From a checkpoint of a small transformer trained on Wikipedia.
Size: 10 layers, width 64, 2 heads of 32, MLP 192 SwiGLU, vocabulary 1024, 0.665M parameters.
Architecture: no biases in attention or MLP, untied embeddings.
Training: 141M tokens, 8613 steps.
Each number is 128 + 32 x the weight over its row's rms, rounded and kept within 0 to 255. Layers, rows and columns count from 0. Numbers have three digits each. The size before them is the row's rms in percent of the matrix's.

# q: layer 3 attention query, 64x64, rms 0.192, rows 0-63, columns 0-63
# k: layer 3 attention key, 64x64, rms 0.204, rows 0-63, columns 0-63
# v: layer 3 attention value, 64x64, rms 0.129, rows 0-35, columns 0-63
# o: layer 3 attention output (transposed), 64x64, rms 0.325, rows 0-35, columns 0-63
q0 115:132159041095115144168132178088107141130086102054141201150110163116102121140108063120156119153083189161121152142182069144112144123085159130147106098157123110125149152097167095143129162123131120
k0 088:167075140122159092188159113177170187140107144078044098081154122141123166192098117107132107123106117127163115134067113130146164135196142125114146148153139134101114107160069160126139164094125157
q1 100:140172083127104108146150155101125117114146125105107169127114178136113139147134069102181154105087205119084120110178075188080129153119159164085136112196125087152128099075135099167142142177100116
k1 105:071147100141067123177197076124111099131117128143102139117081114183084115117121155103148090117174115139106101096175171119091159140140185105134125172108093167126112204146080101120165158126162154
q2 093:088085186137155139106160169142165178105091155154132093135162115156120131145157183113081122091152092180137118140049164149145145116176121154130138148089097108174088181140130156137165188076108132
k2 087:106115093115113127121176092138111078145170124104147146173098129145113118110128091193114052160164157115127159134167145112106164171067132101146077156078102115082119131154082162056093110129182106
q3 102:141124073122154102143161101106102089162126129079176150155124212139125114189142104131108136122105118147055105128178101166094129133163166081145150128101155138166204166091150101148165137158180132
k3 106:079135110139113158155171140089147085156087185098163130136111104101118133057144113094154096111120129066161160116103178131125069128192078136150157128149094140174154113124146143126203181098097146
q4 107:130086103152142121103112164157137159123197135167081110100041113141152121134160182147081166117151111116140113049083155179151149132141117127148090103141121127141117158078159144118156069191088117
k4 107:126218125162118142132075167146131139112144147142134135123162128093189155141092115178119139133188154139158165137087120105058109156134150134147095061069136132103106097178107170071169136162132156
q5 094:164115157103080146078151136092153100180090146124154134128139136108163064144198106080115075085111096176148092097102121152138062148104119114090104093142140069165168122088157127137130156083158151
k5 094:177104137112104138157141147169175093168150130120096091112154153136112094047212090142168128172073141118111139170145096110123131153151152096128122084068096110106119154171151154116141160062108169
q6 102:158124134147185090160141094100149120094147129127180153179122162190084105127173137136106160086124166149112155182137102077114121189092142058126118099138146132133116161190135088145165107184139176
k6 106:106123120065161119154103119109101110160074148078096106106145119128093151079079134086153134129066135126168093151110186124066147083165078176142119152169143134102120091113098161161182142085168102
q7 105:156109156144133118102180145116101140078152127158138096166140159111144118137135189189159136136085103072103104138047173172143126151134127159162174090092075103144111089134143131134220123083127142
k7 116:117126076132147110140126156162142137153183079168147135161117151115128081077148143102146142157181188118139139130097139160137110118150079040102155176085160090152155158088184194124124152130119083
q8 093:146059145125112094159097103115162168147138090183153161105094149113093123069132158158125152200115107072128059088139112152084131186090139138118159154110182097168090115139146146075136128156117148
k8 094:130117110077175160139129112150107113112078081130185132125168151113200118172146119108058161121174134137119127169062148121119130122078152091104149141048105130109123089115057118095164156117155150
q9 106:098125121134142140076073147144151124059133108104108102122139130107062108175197142126159089192134089135117171143142155099139087135134111120141122143074115128074096184115085119132150118103031145
k9 105:099146134087114164150176077142130132163129198135121183144172164164189038199131126127132097166142149133131131155151124093126082077136095170129169102128149140135147109112117134091105070108088119
q10 094:154102130130162144111143134112058192119093150132185084173110098120125077179129167134161097132084123145119143078131073107123117186097128116050089169159186127112129178134094133152140130159165125
k10 110:140178148071135100172131095132152085161129121110069148115121135180116137115157167182154121128100144151150092125123114098099097161179109123139182157213126190105154124132184100109174145092169171
q11 121:179171074142123138105099154074162115120120147079123170131134176168129109099174127107159138143075141157139088166178078161080110120088197173124132129177100120122162148111149098148133196143172136
k11 104:148131108137133132122133152174096177089156093166104156157155086058228125134096115158125122128172114150099158137127126129159091102095096095075098108157105089081154176133129195155143100142163093
q12 120:077161124140095070114150087088164145083110093132133156144155116144081130077099192085093106159110098104115179067127146204136131166136172084149111095157117107094124113119147079112130137081098097
k12 111:163141115115144090165151115135170137142137138127097091118102106163121135135107084150100134144134116138174069147155161082156109081109141119065110183094083115158070181094147206173118121170080186
q13 101:145106078055142086126185198132099130142100103133137147109155120120088204128141138160178149060140108080161196131110129126107134159118145115150143154105184142158119112141121132126145120067185089
k13 088:117137148080124139042158156163167092091166115130117137180121133120132108111130123192137163078140072093122074157075146113130140098131123138122071133125143135191165087105111084185115122189162110
q14 118:127148102139074142114177105146106131143097159151104177112132135150121159144127073155100053098110153173177160067135124076098126120107171152118134130094116173111156063158163090086098120155129203
k14 109:110100153202162182123116159169151176134117107159187109167108202156139159099083133158109158148121121159151085172101120161135099173079092138129073100115185111141114090091115132134135083166121135
q15 107:101143143117111126153125161158158138103073114157139125139043146140135134105141127154109103156075091183068087164133178152142147119077144102146137107085211211088098126095108112160126106111150143
k15 101:163159090122145110162167158129187119108153117110137087167125191172165095129128193117121081125107091143088159076120127143118092173141111129168150120156009112156155093126100138126153121146100120
q16 079:116190104151133071158141154076099085158089075112099131132141217138101139176146120112184129151125148151078149150155098160120177158120186123125091109140125123117099132041161136152125145133161104
k16 109:138099110083155185182126090034107147105109163078125144108122128127060145175143174129175119136097172131135088180131100104116134172180165119100143133185147117137131177147150107136145165136097157
q17 078:139088156135148160143151147146219152087094135170094129078163104112138161171120155077085155118127139094128170097123112159142132130168138070081104079126161134132174079164099118113122155102073187
k17 063:119176125116070171092070144107083120164147124128119108051128085110179106146151108100201093142096131155191069134158076153085120107114196111149095129150159144110138135141132160154145132155110143
q18 100:097057137151114157129139163204135140097150120191108117157153118154135122092121124145090132126140121095076107120079154125134129131137132089080216163111130144147141177155104156130190116116035118
k18 094:052104083122159168128138161138169159072124134162200143187131088107150146133141125113051169109165130131145104182137152164138100138117161159124061127132124087096107152106127137110155093150166075
q19 091:143094163105108113155088155111109167102174095157157118090183061153122135151119144144131158122138155204095144081131145116133189069087089135131160110067135170108131164167132109154191161114092112
k19 096:103153119114074144081150102167107123131144086074107104118122183157172118140088098082139083212162122085158173114170096105123178133104150129116162173111172162187161126106069139125122114132108150
q20 085:185154077132114145168124074108108092115128125114125143082145122083156106172063179132183118104084140134122129167144093131088113137108153139176111111072029122118087119134160106092127080149116093
k20 096:185116139105084122117134074122130164184126103085124059138132113125122126096087127140157148173122138192142125135157166149211182130098113102054157105104187150125107112158168120105118093138177112
q21 097:128131133165136095145130168117146156126171156126126071127094141187149131115082117108122136134107105138158169132142095094148167242120169089075058113141086134111179116060132146079142123146137105
k21 094:158141084151101127171108148068092124117136110231108136121123148155170083109185102183134163146114119089130149098095162137157092140056170177133154142137153102171137092125139148135107119156154183
q22 096:118162063148146120142121139131163158092090171119077161115079058149097112129096094116125114149097189149093125067147079078084177132117137136167145069104088134156145142139149162174114126106181130
k22 093:153098120123155122145153107143122151166150195116110070122101146151162103079124132127141096095170151150154136056061107103159133115198146133064142119031152126112150070141147096115120148131133093
q23 104:153173161135075125099048099119125092125121112148038107146146156116109149122110157144102131136124059153087145082105143064104141163086108098162141072101124153126107129154131142094160061107162158
k23 101:144117097120112136112157119136076143132146098159114165107088150162112156081068159085094102151090094161118206108113165140099061123103125132082103083086095130138157206076127082109124149121118168
q24 112:126114176199115184126118153144159088115131140135182144175117141071109102146184185085110143057176133132160120165114163156142131117144118107128128131173158157088156090147126169147145046126102153
k24 106:107131137148126207148133135125093117088107120155103081138118139164191133119072111109169121088167123099196070192129098135138105156151120160114126104160116056140155206150104178105137118153142105
q25 101:077103112101103097127145105078189156114182164135139151085132135130153132164162122139101140191162109209090167147070162132164117141175134176164101099152147153192133137141163121156122116185133152
k25 101:125140172150115100179170103092151113117110061084149098098142139087104159108114156120149095073115106128108115170144102107116129106156105145145153030123132136107049123110179167143130120042133145
q26 115:215143064102099147161147121108118075177123160094122141137089130066107090169142100117171090172136185103084102125147133130097130154122180139143079150089121124133138103059156141148134122171088118
k26 082:113134157175110122099152157092179094154112118118109095128150153153137068139094112085096148107110159128157132158167151205085114134167129201163107090077130185162093176166136124092156177091134109
q27 090:154110096087098172108126130078087132109143147106145133176170123114167128139143156122142114180129116168092170083107085101171125157108180157132094118140127139079152209098127093152143129168193050
k27 132:104149176174178118084124132183102165066177119176137139155141118111159129128114098128074135167206103107160171143132138117153162140059120161170180112080127130083161087096122159123120105129113097
q28 110:086127118160110120119146120056122091133083102034117094096140124120150152132140076136154162131095169205133086088139141155125101161130085085115100136064131141183117148111063107127119117158161155
k28 098:080198098074146133121108111173123120094164110142146119171076138142099151187094179187104142115139094141098206122127133178114183099137131146119144117073157102146119148086113140106106071134095161
q29 114:093113018147066128144143114156146188189112138115110158154139134116136081077098131150154106147143107166126153114158160090157118119118050125114089132146124126166137121115169160211128134156112128
k29 109:129127123133173147119150191187108121125136105175128142119146097173155142142114086102096130084169155108175116123116054119098145124120173119135116120155130129144043067094088126038111067125138137
q30 104:111116150105114142095120073127081133124104146151133134069130129184109133076162164162113142138169124110128087130142136108183167158126106205147031127111120156177152106182135204114138115089124103
k30 099:168142138096161131120166158097148119149070101143140099154083129100105152167083131153148076084054197084124162142095136105142139197111128101143120149119124185092068144114114140140124082077164153
q31 109:147150133124213134140174147116161129097166180085131116066109127146118086062097149154162078111196069132090154113108136112161102096112157163176160162114148137156172103135135146141167093162126115
k31 100:125160101171083093150138140150120143132118114154147068155101115131153093135097131110135115079215124149071081172090110073175152099099110164185066121140129150106141115172096064147151114100108154
v0 114:168083190189128163098147181128113092142153156135112163115156108119052091132110117142069150106159143132147122143122075080137106139119114149132081200079150154132103161105162152197139151165152125
o0 125:210073149129104127150110150120139094123134066116106044091143134167105138117115150123152166144075154143044077114115118176077157098089129181115148113122142116155147135116088125110110155125105179
v1 105:194113163084136094171116158136177104127133098115134191163143093145119143117123167114144198162106107148074107127210121133189105160107149113141186154100105135080098188112127138116107103116084133
o1 107:078137176086109141154138146129089168166175122137122121153120140124131171085082111074068111091110174058145111130119079136113153096159157181158104149194107133197139125135128157096137164088122171
v2 087:121146141101058144143145129142157101132096076085092161079164121165083130126154127121047139097114146088102075172084183143076204155137127142128143098058137132092096140126111086120122118132128112
o2 097:106151147127109143166105127076157094100162162165099123111055102139137138117134115167165093127128203223124125116158110060192127087111124185094154123134071114155115098132112130096136164153146134
v3 105:152138137131087160144170134129141121084104104172110146131166081175102093098045124119064071117126096122130150160098094195125173209128107127123183126162180097147127106119110107146159159125139097
o3 113:103171092136114106198088104093144048153106126120078060095121122093173090128144124124136078157093105161151164123145125126178113155174148158122155082123135111182154082131121116125082143101185098
v4 102:151136118147159162128168119124069125152091116124134110102178142140109178139158165095062124142139097064141081068105117123160037104145143186142155149141142148156104190160160125087101179140138117
o4 112:163124130070117171119123152101129152197143127128138132103158184176127124087135123231132133139114146127156069102136136159106205131115101102123130094071125141160123171148095183094148170086151121
v5 115:209169125206158112085117108149149108099139148104107114112107172137162115132113152052113156105091102139127131117169084137078184076168088110143108119156144115102069120120144123145053100113115143
o5 123:166122122146134156098123178124068120133109149135112125147114134098103089130118120116144111082175111141113102184106130206077082190094183139117165155114142069150129118118217186133185134152120128
v6 091:143116143084121160107159139172110169122110144156157110054100098127164124176084129049140130189120116130122112114136121201085108124114171143120119150145125122113143094108171118120183125075061201
o6 096:066091159113157081095105139192138106132122148144123149165173188127144082141151095160122156114138076105162093213065116102173127179134165139107134106134143092128111156136125092151090147084175128
v7 103:110103153129112105133174115063158100111099116126161134131165215112138147127119052079108129126114138144076132117151188113174164099128126111070112142158093071105105133101120178139064179114112094
o7 116:142152141113105119117133102144121142108108196142124110143118107107146103207067138149159093048173178160149172079098111103117142106142153110127078081147163149150074158102174202120124114150112160
v8 109:121169150174133191145137167136088151131191194178082195099137135060131079102096154105137104129103119113155164076123116152180153148138143083113130173147113144128102096160126168085155132117151160
o8 118:123134143180211112153137093109120080121143093078147070114171132159081095101103156120108135160107097145143123158088138150121172134119163092089221137106186129139126098153145162147116183084105117
v9 094:108154152142097103117099123100139172137126087151095155073144152121151164155100091152132128067111143093071134057115125162093128163118038061123124133102124072103088123129130056151140124087111154
o9 106:154163115158102060150181174149162110125095115091127102142091120188151077178140139131066117106196166154165124174150100113129121139152127127096071150128071074120107090149191145118116118147116133
v10 098:124128215175102094135101149100148175114124185167133101103127124125154097127130144114145182097120149125170126091097086124140164104106132158099141145178220125115174159125077098057137130130165164
o10 103:087187147206124108160135156101103148117125087083141133135091136066127148161135188190126113102132128131128183159086166175139091157146117111157139110147105095156105146114109116144165133026152132
v11 110:134142096116156165084196089067133150114174113139129104098116151150130155076101114139092149123098149137102150077148147171145115095116152210131075161185146122162162114158109133142140088199142075
o11 112:136148109097131153138073099165133107145098122152095215094228108114114127133092161145165076155195135174105085141089143131130133129156148080086103137092149138138158165133141131071107097089121126
v12 110:145173121114132181112113130138101144189154124131136115108108169127105117061058206100133104131153133133141187175130122081128112149136126030071173125129144103113091131076124171132132152089129111
o12 116:137073164117104135126124119130122053143138157123186108094077115126113144159115094077082115118133076170145078141114150207124128117156091085151176043089134114124073098143160134150102126125093136
v13 101:145118135113236117127076169101125105101091123130154186089119158126155141131118133184157175087136102101176134120135132057106152082168123113134112112121104204119076088145142153120169093120125117
o13 106:116074158152139138046161116166134201129136120084067101124124093167120147110108110058132146118119106143097098109154165141123120173153112108127124148121169024157118172159116163097150133139137166
v14 114:096047118084134175146083117124112125144100127108117100117075085064146087118177141085114207105095100155163150164087117156122144183098100094115134102146189149137091138147152118138124130089143082
o14 125:146133148168135083078148106143126127142162139200136127148106162155117138108130140066129115186091188118167165111096151161174105141110059200150178145115168108108159096087127096083141101093094113
v15 101:090100146090189176130135165143155129144140177107133126111122190132143145047172167141123120085092139169115103197143110118151158187091111129110160187130162164067169143133153159143090152131110137
o15 101:117162098134156170163145110171141129155171081134119182128071172109109172139134132047132180136122130196155125080084127115104134113122155178150188104144128136152056131134123157111094099078107159
v16 118:123104159100075138095104188099031077100114118123141157094129200108120129139159166152140071147102111101151088191160127139151127119158129117080138098122144183106131152167102167105097117164155098
o16 131:058118121095120106138133123124143161133193103114154103120149145108133144097107100151165101155128139179074119021078159119130171094132132095178208139094127086117100136147140190158124148133146120
v17 099:083231125096158119116077189135105122110093136114141086078112123112094133101096065123125109130118160135145092126142115221168130106123171103157092148127159140152101128112118114132177091187156131
o17 108:155167139123150050104099075095117150137130102085138155128140113135100121151090122138152147195225104139059150166097087067157128129100152133130118087104097109148132089119122098093092171097148106
v18 106:071093149179111133076175132128151189138130141148139149124134106100160155082167085144121127143075136112134125171112098150166141105099147154116077089157131074121060110112171118169124204182170117
o18 112:167156078116153101117109118121093083113121078106124121167127153158120111166154131140103175157154158120075138070124174082121143166121176170091100077097225164134130112139132155157159072099111095
v19 108:165077108103109147122207155097100132061185145134150090166079067094097153094109134092154111152140115170116141099097126139128175086138139093107105158080094141101089144174152103062132112134113112
o19 121:091132122151138144113048108174116125090125138103118181086187160177105124058101160143135124118140119078180156135081211145114093118142100182130183141130170149124134149137153108153129153171116162
v20 089:156101173164110089103113110109112114086182168108154124164136162144121102092188149100122121161094130074099187149149161141067128166138141124219089107145081155160159158118087142096154099142146091
o20 089:094122146135170135123117155113045141113132120111087097095167114087112161099122100109132124110107125201137134106151091163114092079054121102103155173162147179098166174151108091130156071187095127
v21 106:068144116087134181090149158114099096118173154149139098130079145138080161133147123110143082116164177183132116126117048112080159100132114178139159106141121161121154151147131087214118110088121178
o21 110:157129115118092158165131147194143161142079117131151186154133133142141109144117154155132206172149130162091169110099157137129111098113151123154239131095098119128113098117114067131093092191103156
v22 109:145097149106153145113170109098132101109174138078047120162083121103132112155117091135174123094133126069086123174159150169149139162130057179156167177088087104129132118146130179134173160154098100
o22 112:179176131161156126127064175136149073099127123140114114164144112169132082081047176083103141159113147145142109087126072097106176127165158142164124181165124154094131138100117144076112074122128133
v23 110:120169213136184153106184093125134113089090136159134142158042141147116143149139116160123164087099148129163118122130105081094082103054164124125127106154163139075128151155077090152122092141107110
o23 114:184093128110078133143162139131107180105113087144047183128098148165100068206119149120129107170130107130118116130104201092096123119138112105145119162166087128153114138133092113109185115078084143
v24 118:164171152123057113089161095152096136145133085105100092116147145175178147189135121056133171121141126123118061157136114131112132060064143133104120115110111149140088094187117158149187118161141133
o24 124:190075142113130114132136120093171096125144195117125141170099169097141098074075095207131108116147103166090077188087151089146150171151161180133082170120128106134151161126107112159146132137119119
v25 111:095115089138195164167129101126101170150144167070124202122136149172146158154145153116083127070166083163173166131104067114095156147123140162110146166160118124114106156077141104085128177160154118
o25 129:132152132131145193121146121101091093117155157074110137108113140115155118158157205125136195195102151107175134119141125164090076181135139097152106083076103125205097129124107145091140089153088150
v26 114:111163154133079121151111165137103155161104120099085091138120102090152139175087096112108116111132124178109184107173199148132075117121124171091102092178086169094092150120130095071060137155167124
o26 113:061117171108140064109169166103138089118163175169144177095162164126056096148154143125127143125136168116076163156127118157105150118124100079163043141095136161164125106107165126145104160116160114
v27 114:143125150100171145107125112096051121164080123096113080168110123151148123142127064178121055083113157142175175121088134134144147097085107096178099172137118127060069095130168112127143118109121136
o27 116:131144101133134049067144129164170107129139126078051121117073156191077118203114149103143122148084121130124152136150136130110114108131134135108111115145119136097130173094081128115066112212114101
v28 106:133139163136115140134117106153139184159106154131130113127131160118122111169098077148136094155152104121150110139091088182060149157090126103016055163163099139112187131100085159113128102141123081
o28 109:180084077162169087164135098151135127107140111113107141047111153063144072144173138105143098146080116118136124163040092090124073124145137077153067109117115120138111103104120112124164127142109152
v29 098:153152060142112115075120103123159109119153114131119183118163113193155135144111130250077119132144150152160144136157168101186128101152138120148090115102171121128158148105094103116148173136092180
o29 106:104149090092078130175118170130131103145137090113098110163149039103115183153164169111206144104128112097115092115201170133152147119144167088097104084117084093088139145166136124136112164122138106
v30 097:091135092102152127115152178187220113164148108135119076142217133171117135123154119056185100123077106107144148123104093127128186070122124145113114124140104084106086119157108132097139112133135129
o30 106:150142140136216166145153077129143105118099137151096141106062155149110131069104079187119151081157122113125113126173125085108096111163165150137179079162141118180137121136159069139142128179091092
v31 099:137128140120154112148175156130101158184136121148142150117125123125067108077133140137194116125123162146181159155129050086110126112111180164165117143143114063115121042093105168108118079163165085
o31 097:094110150124127159110113043132138124074149085108152138099090123144145119204097094155116119187147067094054096122136097141113074127159122123124142112132166197151160122117128111155164067148122160
q32 077:088102178075094173134173106153116138088138147138123147121114181141087144130199133116123164143156113139152124130125094121147084136178174119147131130128118168176075072196095083160107153169061150
k32 118:160156169140111139118115140152133145141171101142131114082127153118108034157172107090175092130056090088157120158151126086067120145106136099087192127117096164168123106157181101153127130156148078
q33 093:177100097170169182097167163157083135159170142097131116108140101085134100084165163161123153172078148125087103117130123151133074100101066179073100141139169179144125135098162145129179147096146139
k33 100:162092098099158124101160118102113110089130147094082143174153111112081148155094153152134145126107114113116177149110161201198099124120105152170140067168179135058112059089138164133161141101131106
q34 096:128091136084190191100151126107153151149120113154075146093118087151131021118179148095128107111107113125124108143154122115119085088119125160108158116139089167167121050101154088114120168144151083
k34 083:155172120141121126117178123146143117157120147089182132059090173064118175124119096127193095099082060106102159186137113129158089132081117105119145162114140108139118126152138115156204116087156092
q35 094:107182118134186153077138156075160163143104134172159127121095108084106100110145146133106105130080050134126115144140151116083116159041129118108158159184156150153101088093161092096161130134181146
k35 078:195175148075056112106103109128146062158143151122137133108103106149108118092108113091160123149122051163108127123132122180121095106159077138126138105167104117100174189122193119126156117097068137
q36 083:123147168120132120121185175111115155141108102172063137142116161132123045086176101103084143122084109123140108167183122115116120144109208145126190169151082187187115107101150118150132132109133132
k36 082:169132120109099139102187108138136141202076102100135131126142116146053142096140084125110123068127053156149133144140137101125109160082105134099172186153167112128061095177107143139140148071161121
q37 094:132164104127099160117120079100054104117162130099073135145160045168143151171136142154165145068143114118121102161143105081120092148102123080098081125094200157098180116112140118150154109122143081
k37 104:092125089131109169155147155146064124159190131148067145096157115158126182120079085114150142073087135031132102161120121120104152106151164141105136113152108152166105180097116132166120141082080123
q38 100:121189101159073070143127135138115068119123167120129136134190146085145190149069107194113166150123111126124169099098120141148158185117149100131101136095145133133157192134096142144135100122042123
k38 091:155195113166126104108105157105142118098162072094107060124107113142108083144184144103121156112171114067172185130128165100101143129117171180127098168192113141140082139167110156172113118134085115
q39 076:146117104086172179130088162155142171080103134112137128147110123184126149130155106184136178131086120129067080159128101189128175145190129142071127133115119097106167164103102161190149096117138180
k39 094:140125110131173108096079123096141129073121105142124187194117124104163124163151145143074149097157081068141150177160121107132118131152151040157146108112199132101104138123154150193132097153120080
q40 084:129113172103113084135108107074190092158107110101117054155168138059118067106092122096165150169123139115113098111104139108127137129064185176130119129115085133140185143132148178133115135092184118
k40 102:139181155133115089097159096112112089178157140121106127155102172117124083100101143130137124158072141168137121059184126161123087178127187176084135133155057159127120176123139114137165088081176121
q41 105:154146120103218151086148162134148173153129153165102122088134070136102106155148148101130136095077116097177070136095148154073099160144108135090104139167124141159089180080105115102171138068140102
k41 104:176161109145109159161112099105113097073138125142095189161110103105185136167130191170131132106127149139126138101129136139142148149150193101139095111147169165142154190195168060161148146084152172
q42 093:172085091060139140124146099068139097128086148136112140106120100168125117126158171127161100133143109173116089160097082086174094168076141107104083161087160196091154085119100141137141116186158151
k42 100:101179114129182093167188136158110122176122104127132121128112142191071127066132128149162098116065089110121104086140152108085130110117136126097105112091131094146119184072050116142150154101143183
q43 092:118175108175052126142142155128114131143152112097130122153118125124109139159210115138138148117171158107114177108124124079123111199170149163085152101170094125141067187088101146126161155097055115
k43 094:108118131176098127153174152024102112116182116145139142065137102096139078092159133124117148123083144077134129101124075140087132124092155123081113120105145149160089146104130132164196180144178100
q44 103:158131133122130187109096074163126143164178109130130157101120141155151108151129074125101113140110035157135101148136075095148125149129169209126157155173089094088089107125143096114076087147157085
k44 103:145155101111145189168116112086166203176167119157141174125161153135093113127078148129140154082120133173128127155148183206066111125126127156094179112127095144081107140156116102107120185148105158
q45 115:132123150115178150112164149150053154164144158152125134131118126130116130082167069119094138107078077155133111128186119114116097137190155183139161128151142205113146084148171066150158153133187143
k45 105:162077092075138148163140163087073142111149144135097147194108105168120191124113119106104133102137221118108118115138153140176138161175108141163082096190120118054115080122119137121137143131147124
q46 108:114068147127188121125179189171152103133073100145154128084096146086075133128089095099111065157093083114120154091111053143168094138130125102140091119129151127179077152137101137087119112104121144
k46 103:172114154138146104093106096090130151108130132116130180115187078137088077113150133160184108164167146089104117057077172120157203103084101076180113142134130115111112114146110121107140076136100089
q47 098:119105106146152168097136152149160206128093209139093095135128105095130078097161107118157078122145167106134142101165111087116129084089174102094135154092110118159112100099180158138173213127125130
k47 100:066099147102098132073129086103139130071114133092117113087090130170159178169152159102125121198176154112089124094154105147176074130156164076131077165125190081153158126126107125138131127146136160
q48 150:138141106133091061194095086113142122153090120103141159169181140182149190120118114143124140131155160121136161160057122176145165131145137123138119175120162065078141180139088180150112099132082144
k48 090:165072099127184181077117190149105174113128135149092138170141094065103101120154089143158097150154144114142083135061153156136138145162056083128083127156113093137124079151108134153100159159117123
q49 091:128141135111171148113157135101179159140141170194118118091134106167109075181152160053110080104137152146193092101173145061098135134091126114134143119144058136180110149127133095091104149160158125
k49 089:140168142131133187111163143143150088157062160097167114100130117136105117113071127165126153113110051185118174122069121095178086078134145199143078134136083122180112101134138109128124168114112140
q50 071:138133200059090137145099092104148170137102087165070154184127104184146129162188111093111155142145144182128131116160137122121138170179152165110155139109103121123134127128068132091089139194134169
k50 081:169140151111120167127151105096130157114067120101124133142110146136102116070174045159102093157121081146160165093142138072129177086137095147140147033118088157178108130140087154137081117113146121
q51 070:110091122114138152140108188088134184116109145179100105166104124155091103141134100178106164112130194195106192096178146146151222131164117146120124088110115118164152069128151129127142162142150133
k51 091:181123120141117148090122107126192091120072105101165137154141084061092130108148152093072133142137068071119140150048115111112136149181180113133108192120124119140094136139116154111088077158104127
q52 098:110091137130169187144095184167044146086133107122128110182131111143129091093143056121175144108068171180115066088189114131141157098162110158128147160138102120117112126114142124086153150120130141
k52 107:113133093134108034110097169129102121095093092140096175121165092101092110091188103139111159126133132099134088088127118130092151085113100133098160126096077153146135169112137129076120146075123036
q53 109:082124149116202128120160126137135134155128143165099128098155171093074186161159189108136125185136117186118158142130186157156115126125123100144138085099165105094181096140143107173118182146198156
k53 094:129117077144121220105071137130140088171138203136148114193182097128167136147101097105195113123115154152154133122124145097148093138152139151127114154166139150084092101164076168172107090115106126
q54 093:127135118168132132108188114124137093142112167127113159148142099074085145109146133150125138146149055087123174132114149098125092119058201101046179156083142109148180173089155133130163121142092105
k54 110:111093109148100141100157150131141087169165168114111120138093172134116055130132159103161136109105073113079164117133104081132045096096175101117093119074159166121206127144145149161175154101126120
q55 100:160139097153100124121165159137095122105189159097167099080099166110147187182116146173126155123179126128127138077124127174087148118184099191110080092087113099148132174128150166170161096114117087
k55 106:139144135081127168109145124156106140118151140150161183188150128067194137133151194151134156120132175101135094096079157156093145143102212110103120190097145070154087126137134095126148129087084133
q56 100:140120118096128174106164155137123141112145103140153134077087140141102131070219103113096079083098089189088131174178108115161126088100081099122085157122119122172090095121138085158162117150177142
k56 097:140069074107178120175151170091185143185088106079114096142171136096105116076167152121112102079124161162121133122062159147157130116106109164105093138137152093094134105121105171102160167159174151
q57 079:155099129094182186156134126116176201127120082141119166074127153123129178184122150137077139159111144166118078116086104137199149184119136191140095186159156112105125125127115127157160101149112142
k57 103:149119148144133186158104126112199175102116062162147203179125136142145131112098139122116081116153146107165169095108159122151153132137087145169141097140174083108111161220105129148128129177085116
q58 101:114175165133094104146124129079167142151111056180151162107105116077124051165158150127116148163140090111140149147140121114126094102079128097132189143147092162179082144207117115164122138093106163
k58 108:137084134122151136109117129125121155112074165171168115181148084093193143058135102155123140148136166157111067077132062082100129130136118159161091180157105155130101176179115108096127122073103123
q59 083:180128118091135126131109109222137109089096136106134157105129112130112102110113085110159132162110073055122114148147147078124125150096025115093124134154121097137131143193176126187112115132138173
k59 095:082127113118143047103087107163169113131129103186098154172137128147070088168188137112151158117106135148094153134086152169161086114161094155138107151176107129131111047086136108121091134096093160
q60 097:134164103126153141075107147141130136146180145126099165088104165181090126141125132174048121108196176130085135147173121123113128149084162134093039126161139194120141105146117098158098156143166140
k60 098:139136146127130169150113089176178122147136177113152130083157123140063156148155109120079142085167146129169146107133096133143159153173146140122030122198137103186110142080064144128111107152085121
q61 116:106107123158113177125139086122101094067114151105138112120082118123118144224158096108098129124132061144101147158177129092176126150095180061115128144170129132136142082174074080125135156167154118
k61 117:079127109179099123147151098165144171129147107079125126127170165106076190113127133197127091133197128096154134148117133129141147154116125089100139115144175152083085096210094143107074142161159169
q62 107:156167112129158156150157137106096142107116140161093108165063143119101095162157167138152098083129196178101093131166099075155099146114132143163159044179104180156162108103136117092176122139153150
k62 109:081127107148127092145118138128073124135084116140108168092104103139157146110140102111162135146183187159174119132106092105145152119194112136117084098134179105071164190108150167161059159164153188
q63 102:152103155168152164149112062100164177197157126134167146143116176113136142118156166196189115109095124129097128099127158149128117137169187125133111142192136079165116087094171145145186110093145145
k63 103:153096142071091102150117100109154119068123097100125128141088180129197112126117186192121141148179173117139095181106144149097147146161136113142092170135104151130144145113106129147122114206093208
v32 095:082173115142115092151145064106083109153119093120145169149204171122197174113195122091126126102093144155157135123094121170164110173112183154090134111169148149123192167118101135142116129113112103
o32 104:204067075171038117097127136118102138113148131145084116125084104158151119136122114107119124122131097071119134103131121130102063103127111156152149140114137084101160095107132123076216181152164137
v33 100:131114095185156180097109139118185108086132137089074191136109129107142110087108154086149150094101160156130146153048149136138117072101111108130093164190117116138145165150108156124085158083074098
o33 084:145112120103077100173126141129151182128088112167136099113134148121102173090196065176104201213132110149136131138155139078097136170104154161142172114106119132116137142132079092117067110152131164
v34 088:086098162096138153102134169096144078110106160121164110104099119086113080172163105100092108176131070148101159116104110143191132204113153165168122162115085143131136131149078093117185188163129130
o34 076:132140091147177128163120106183091162157111160096142147125150117050112161137096134126111150144163149178173079152156138193126096139134183107150139058117162077109134150151208153132097160154145111
v35 096:109185129155114136138124063101166094127167135121140059143161104087143154115155147097124154065154182120104098082157138049101138143087173103169173096124150147122160073167153137129110127131173165
o35 091:173147093092105157100135149154141124097174138107125195096128132139128102086169162105139095142101168089148179125138096119098133122207089149131059050110140132133099171142162127092172122107078171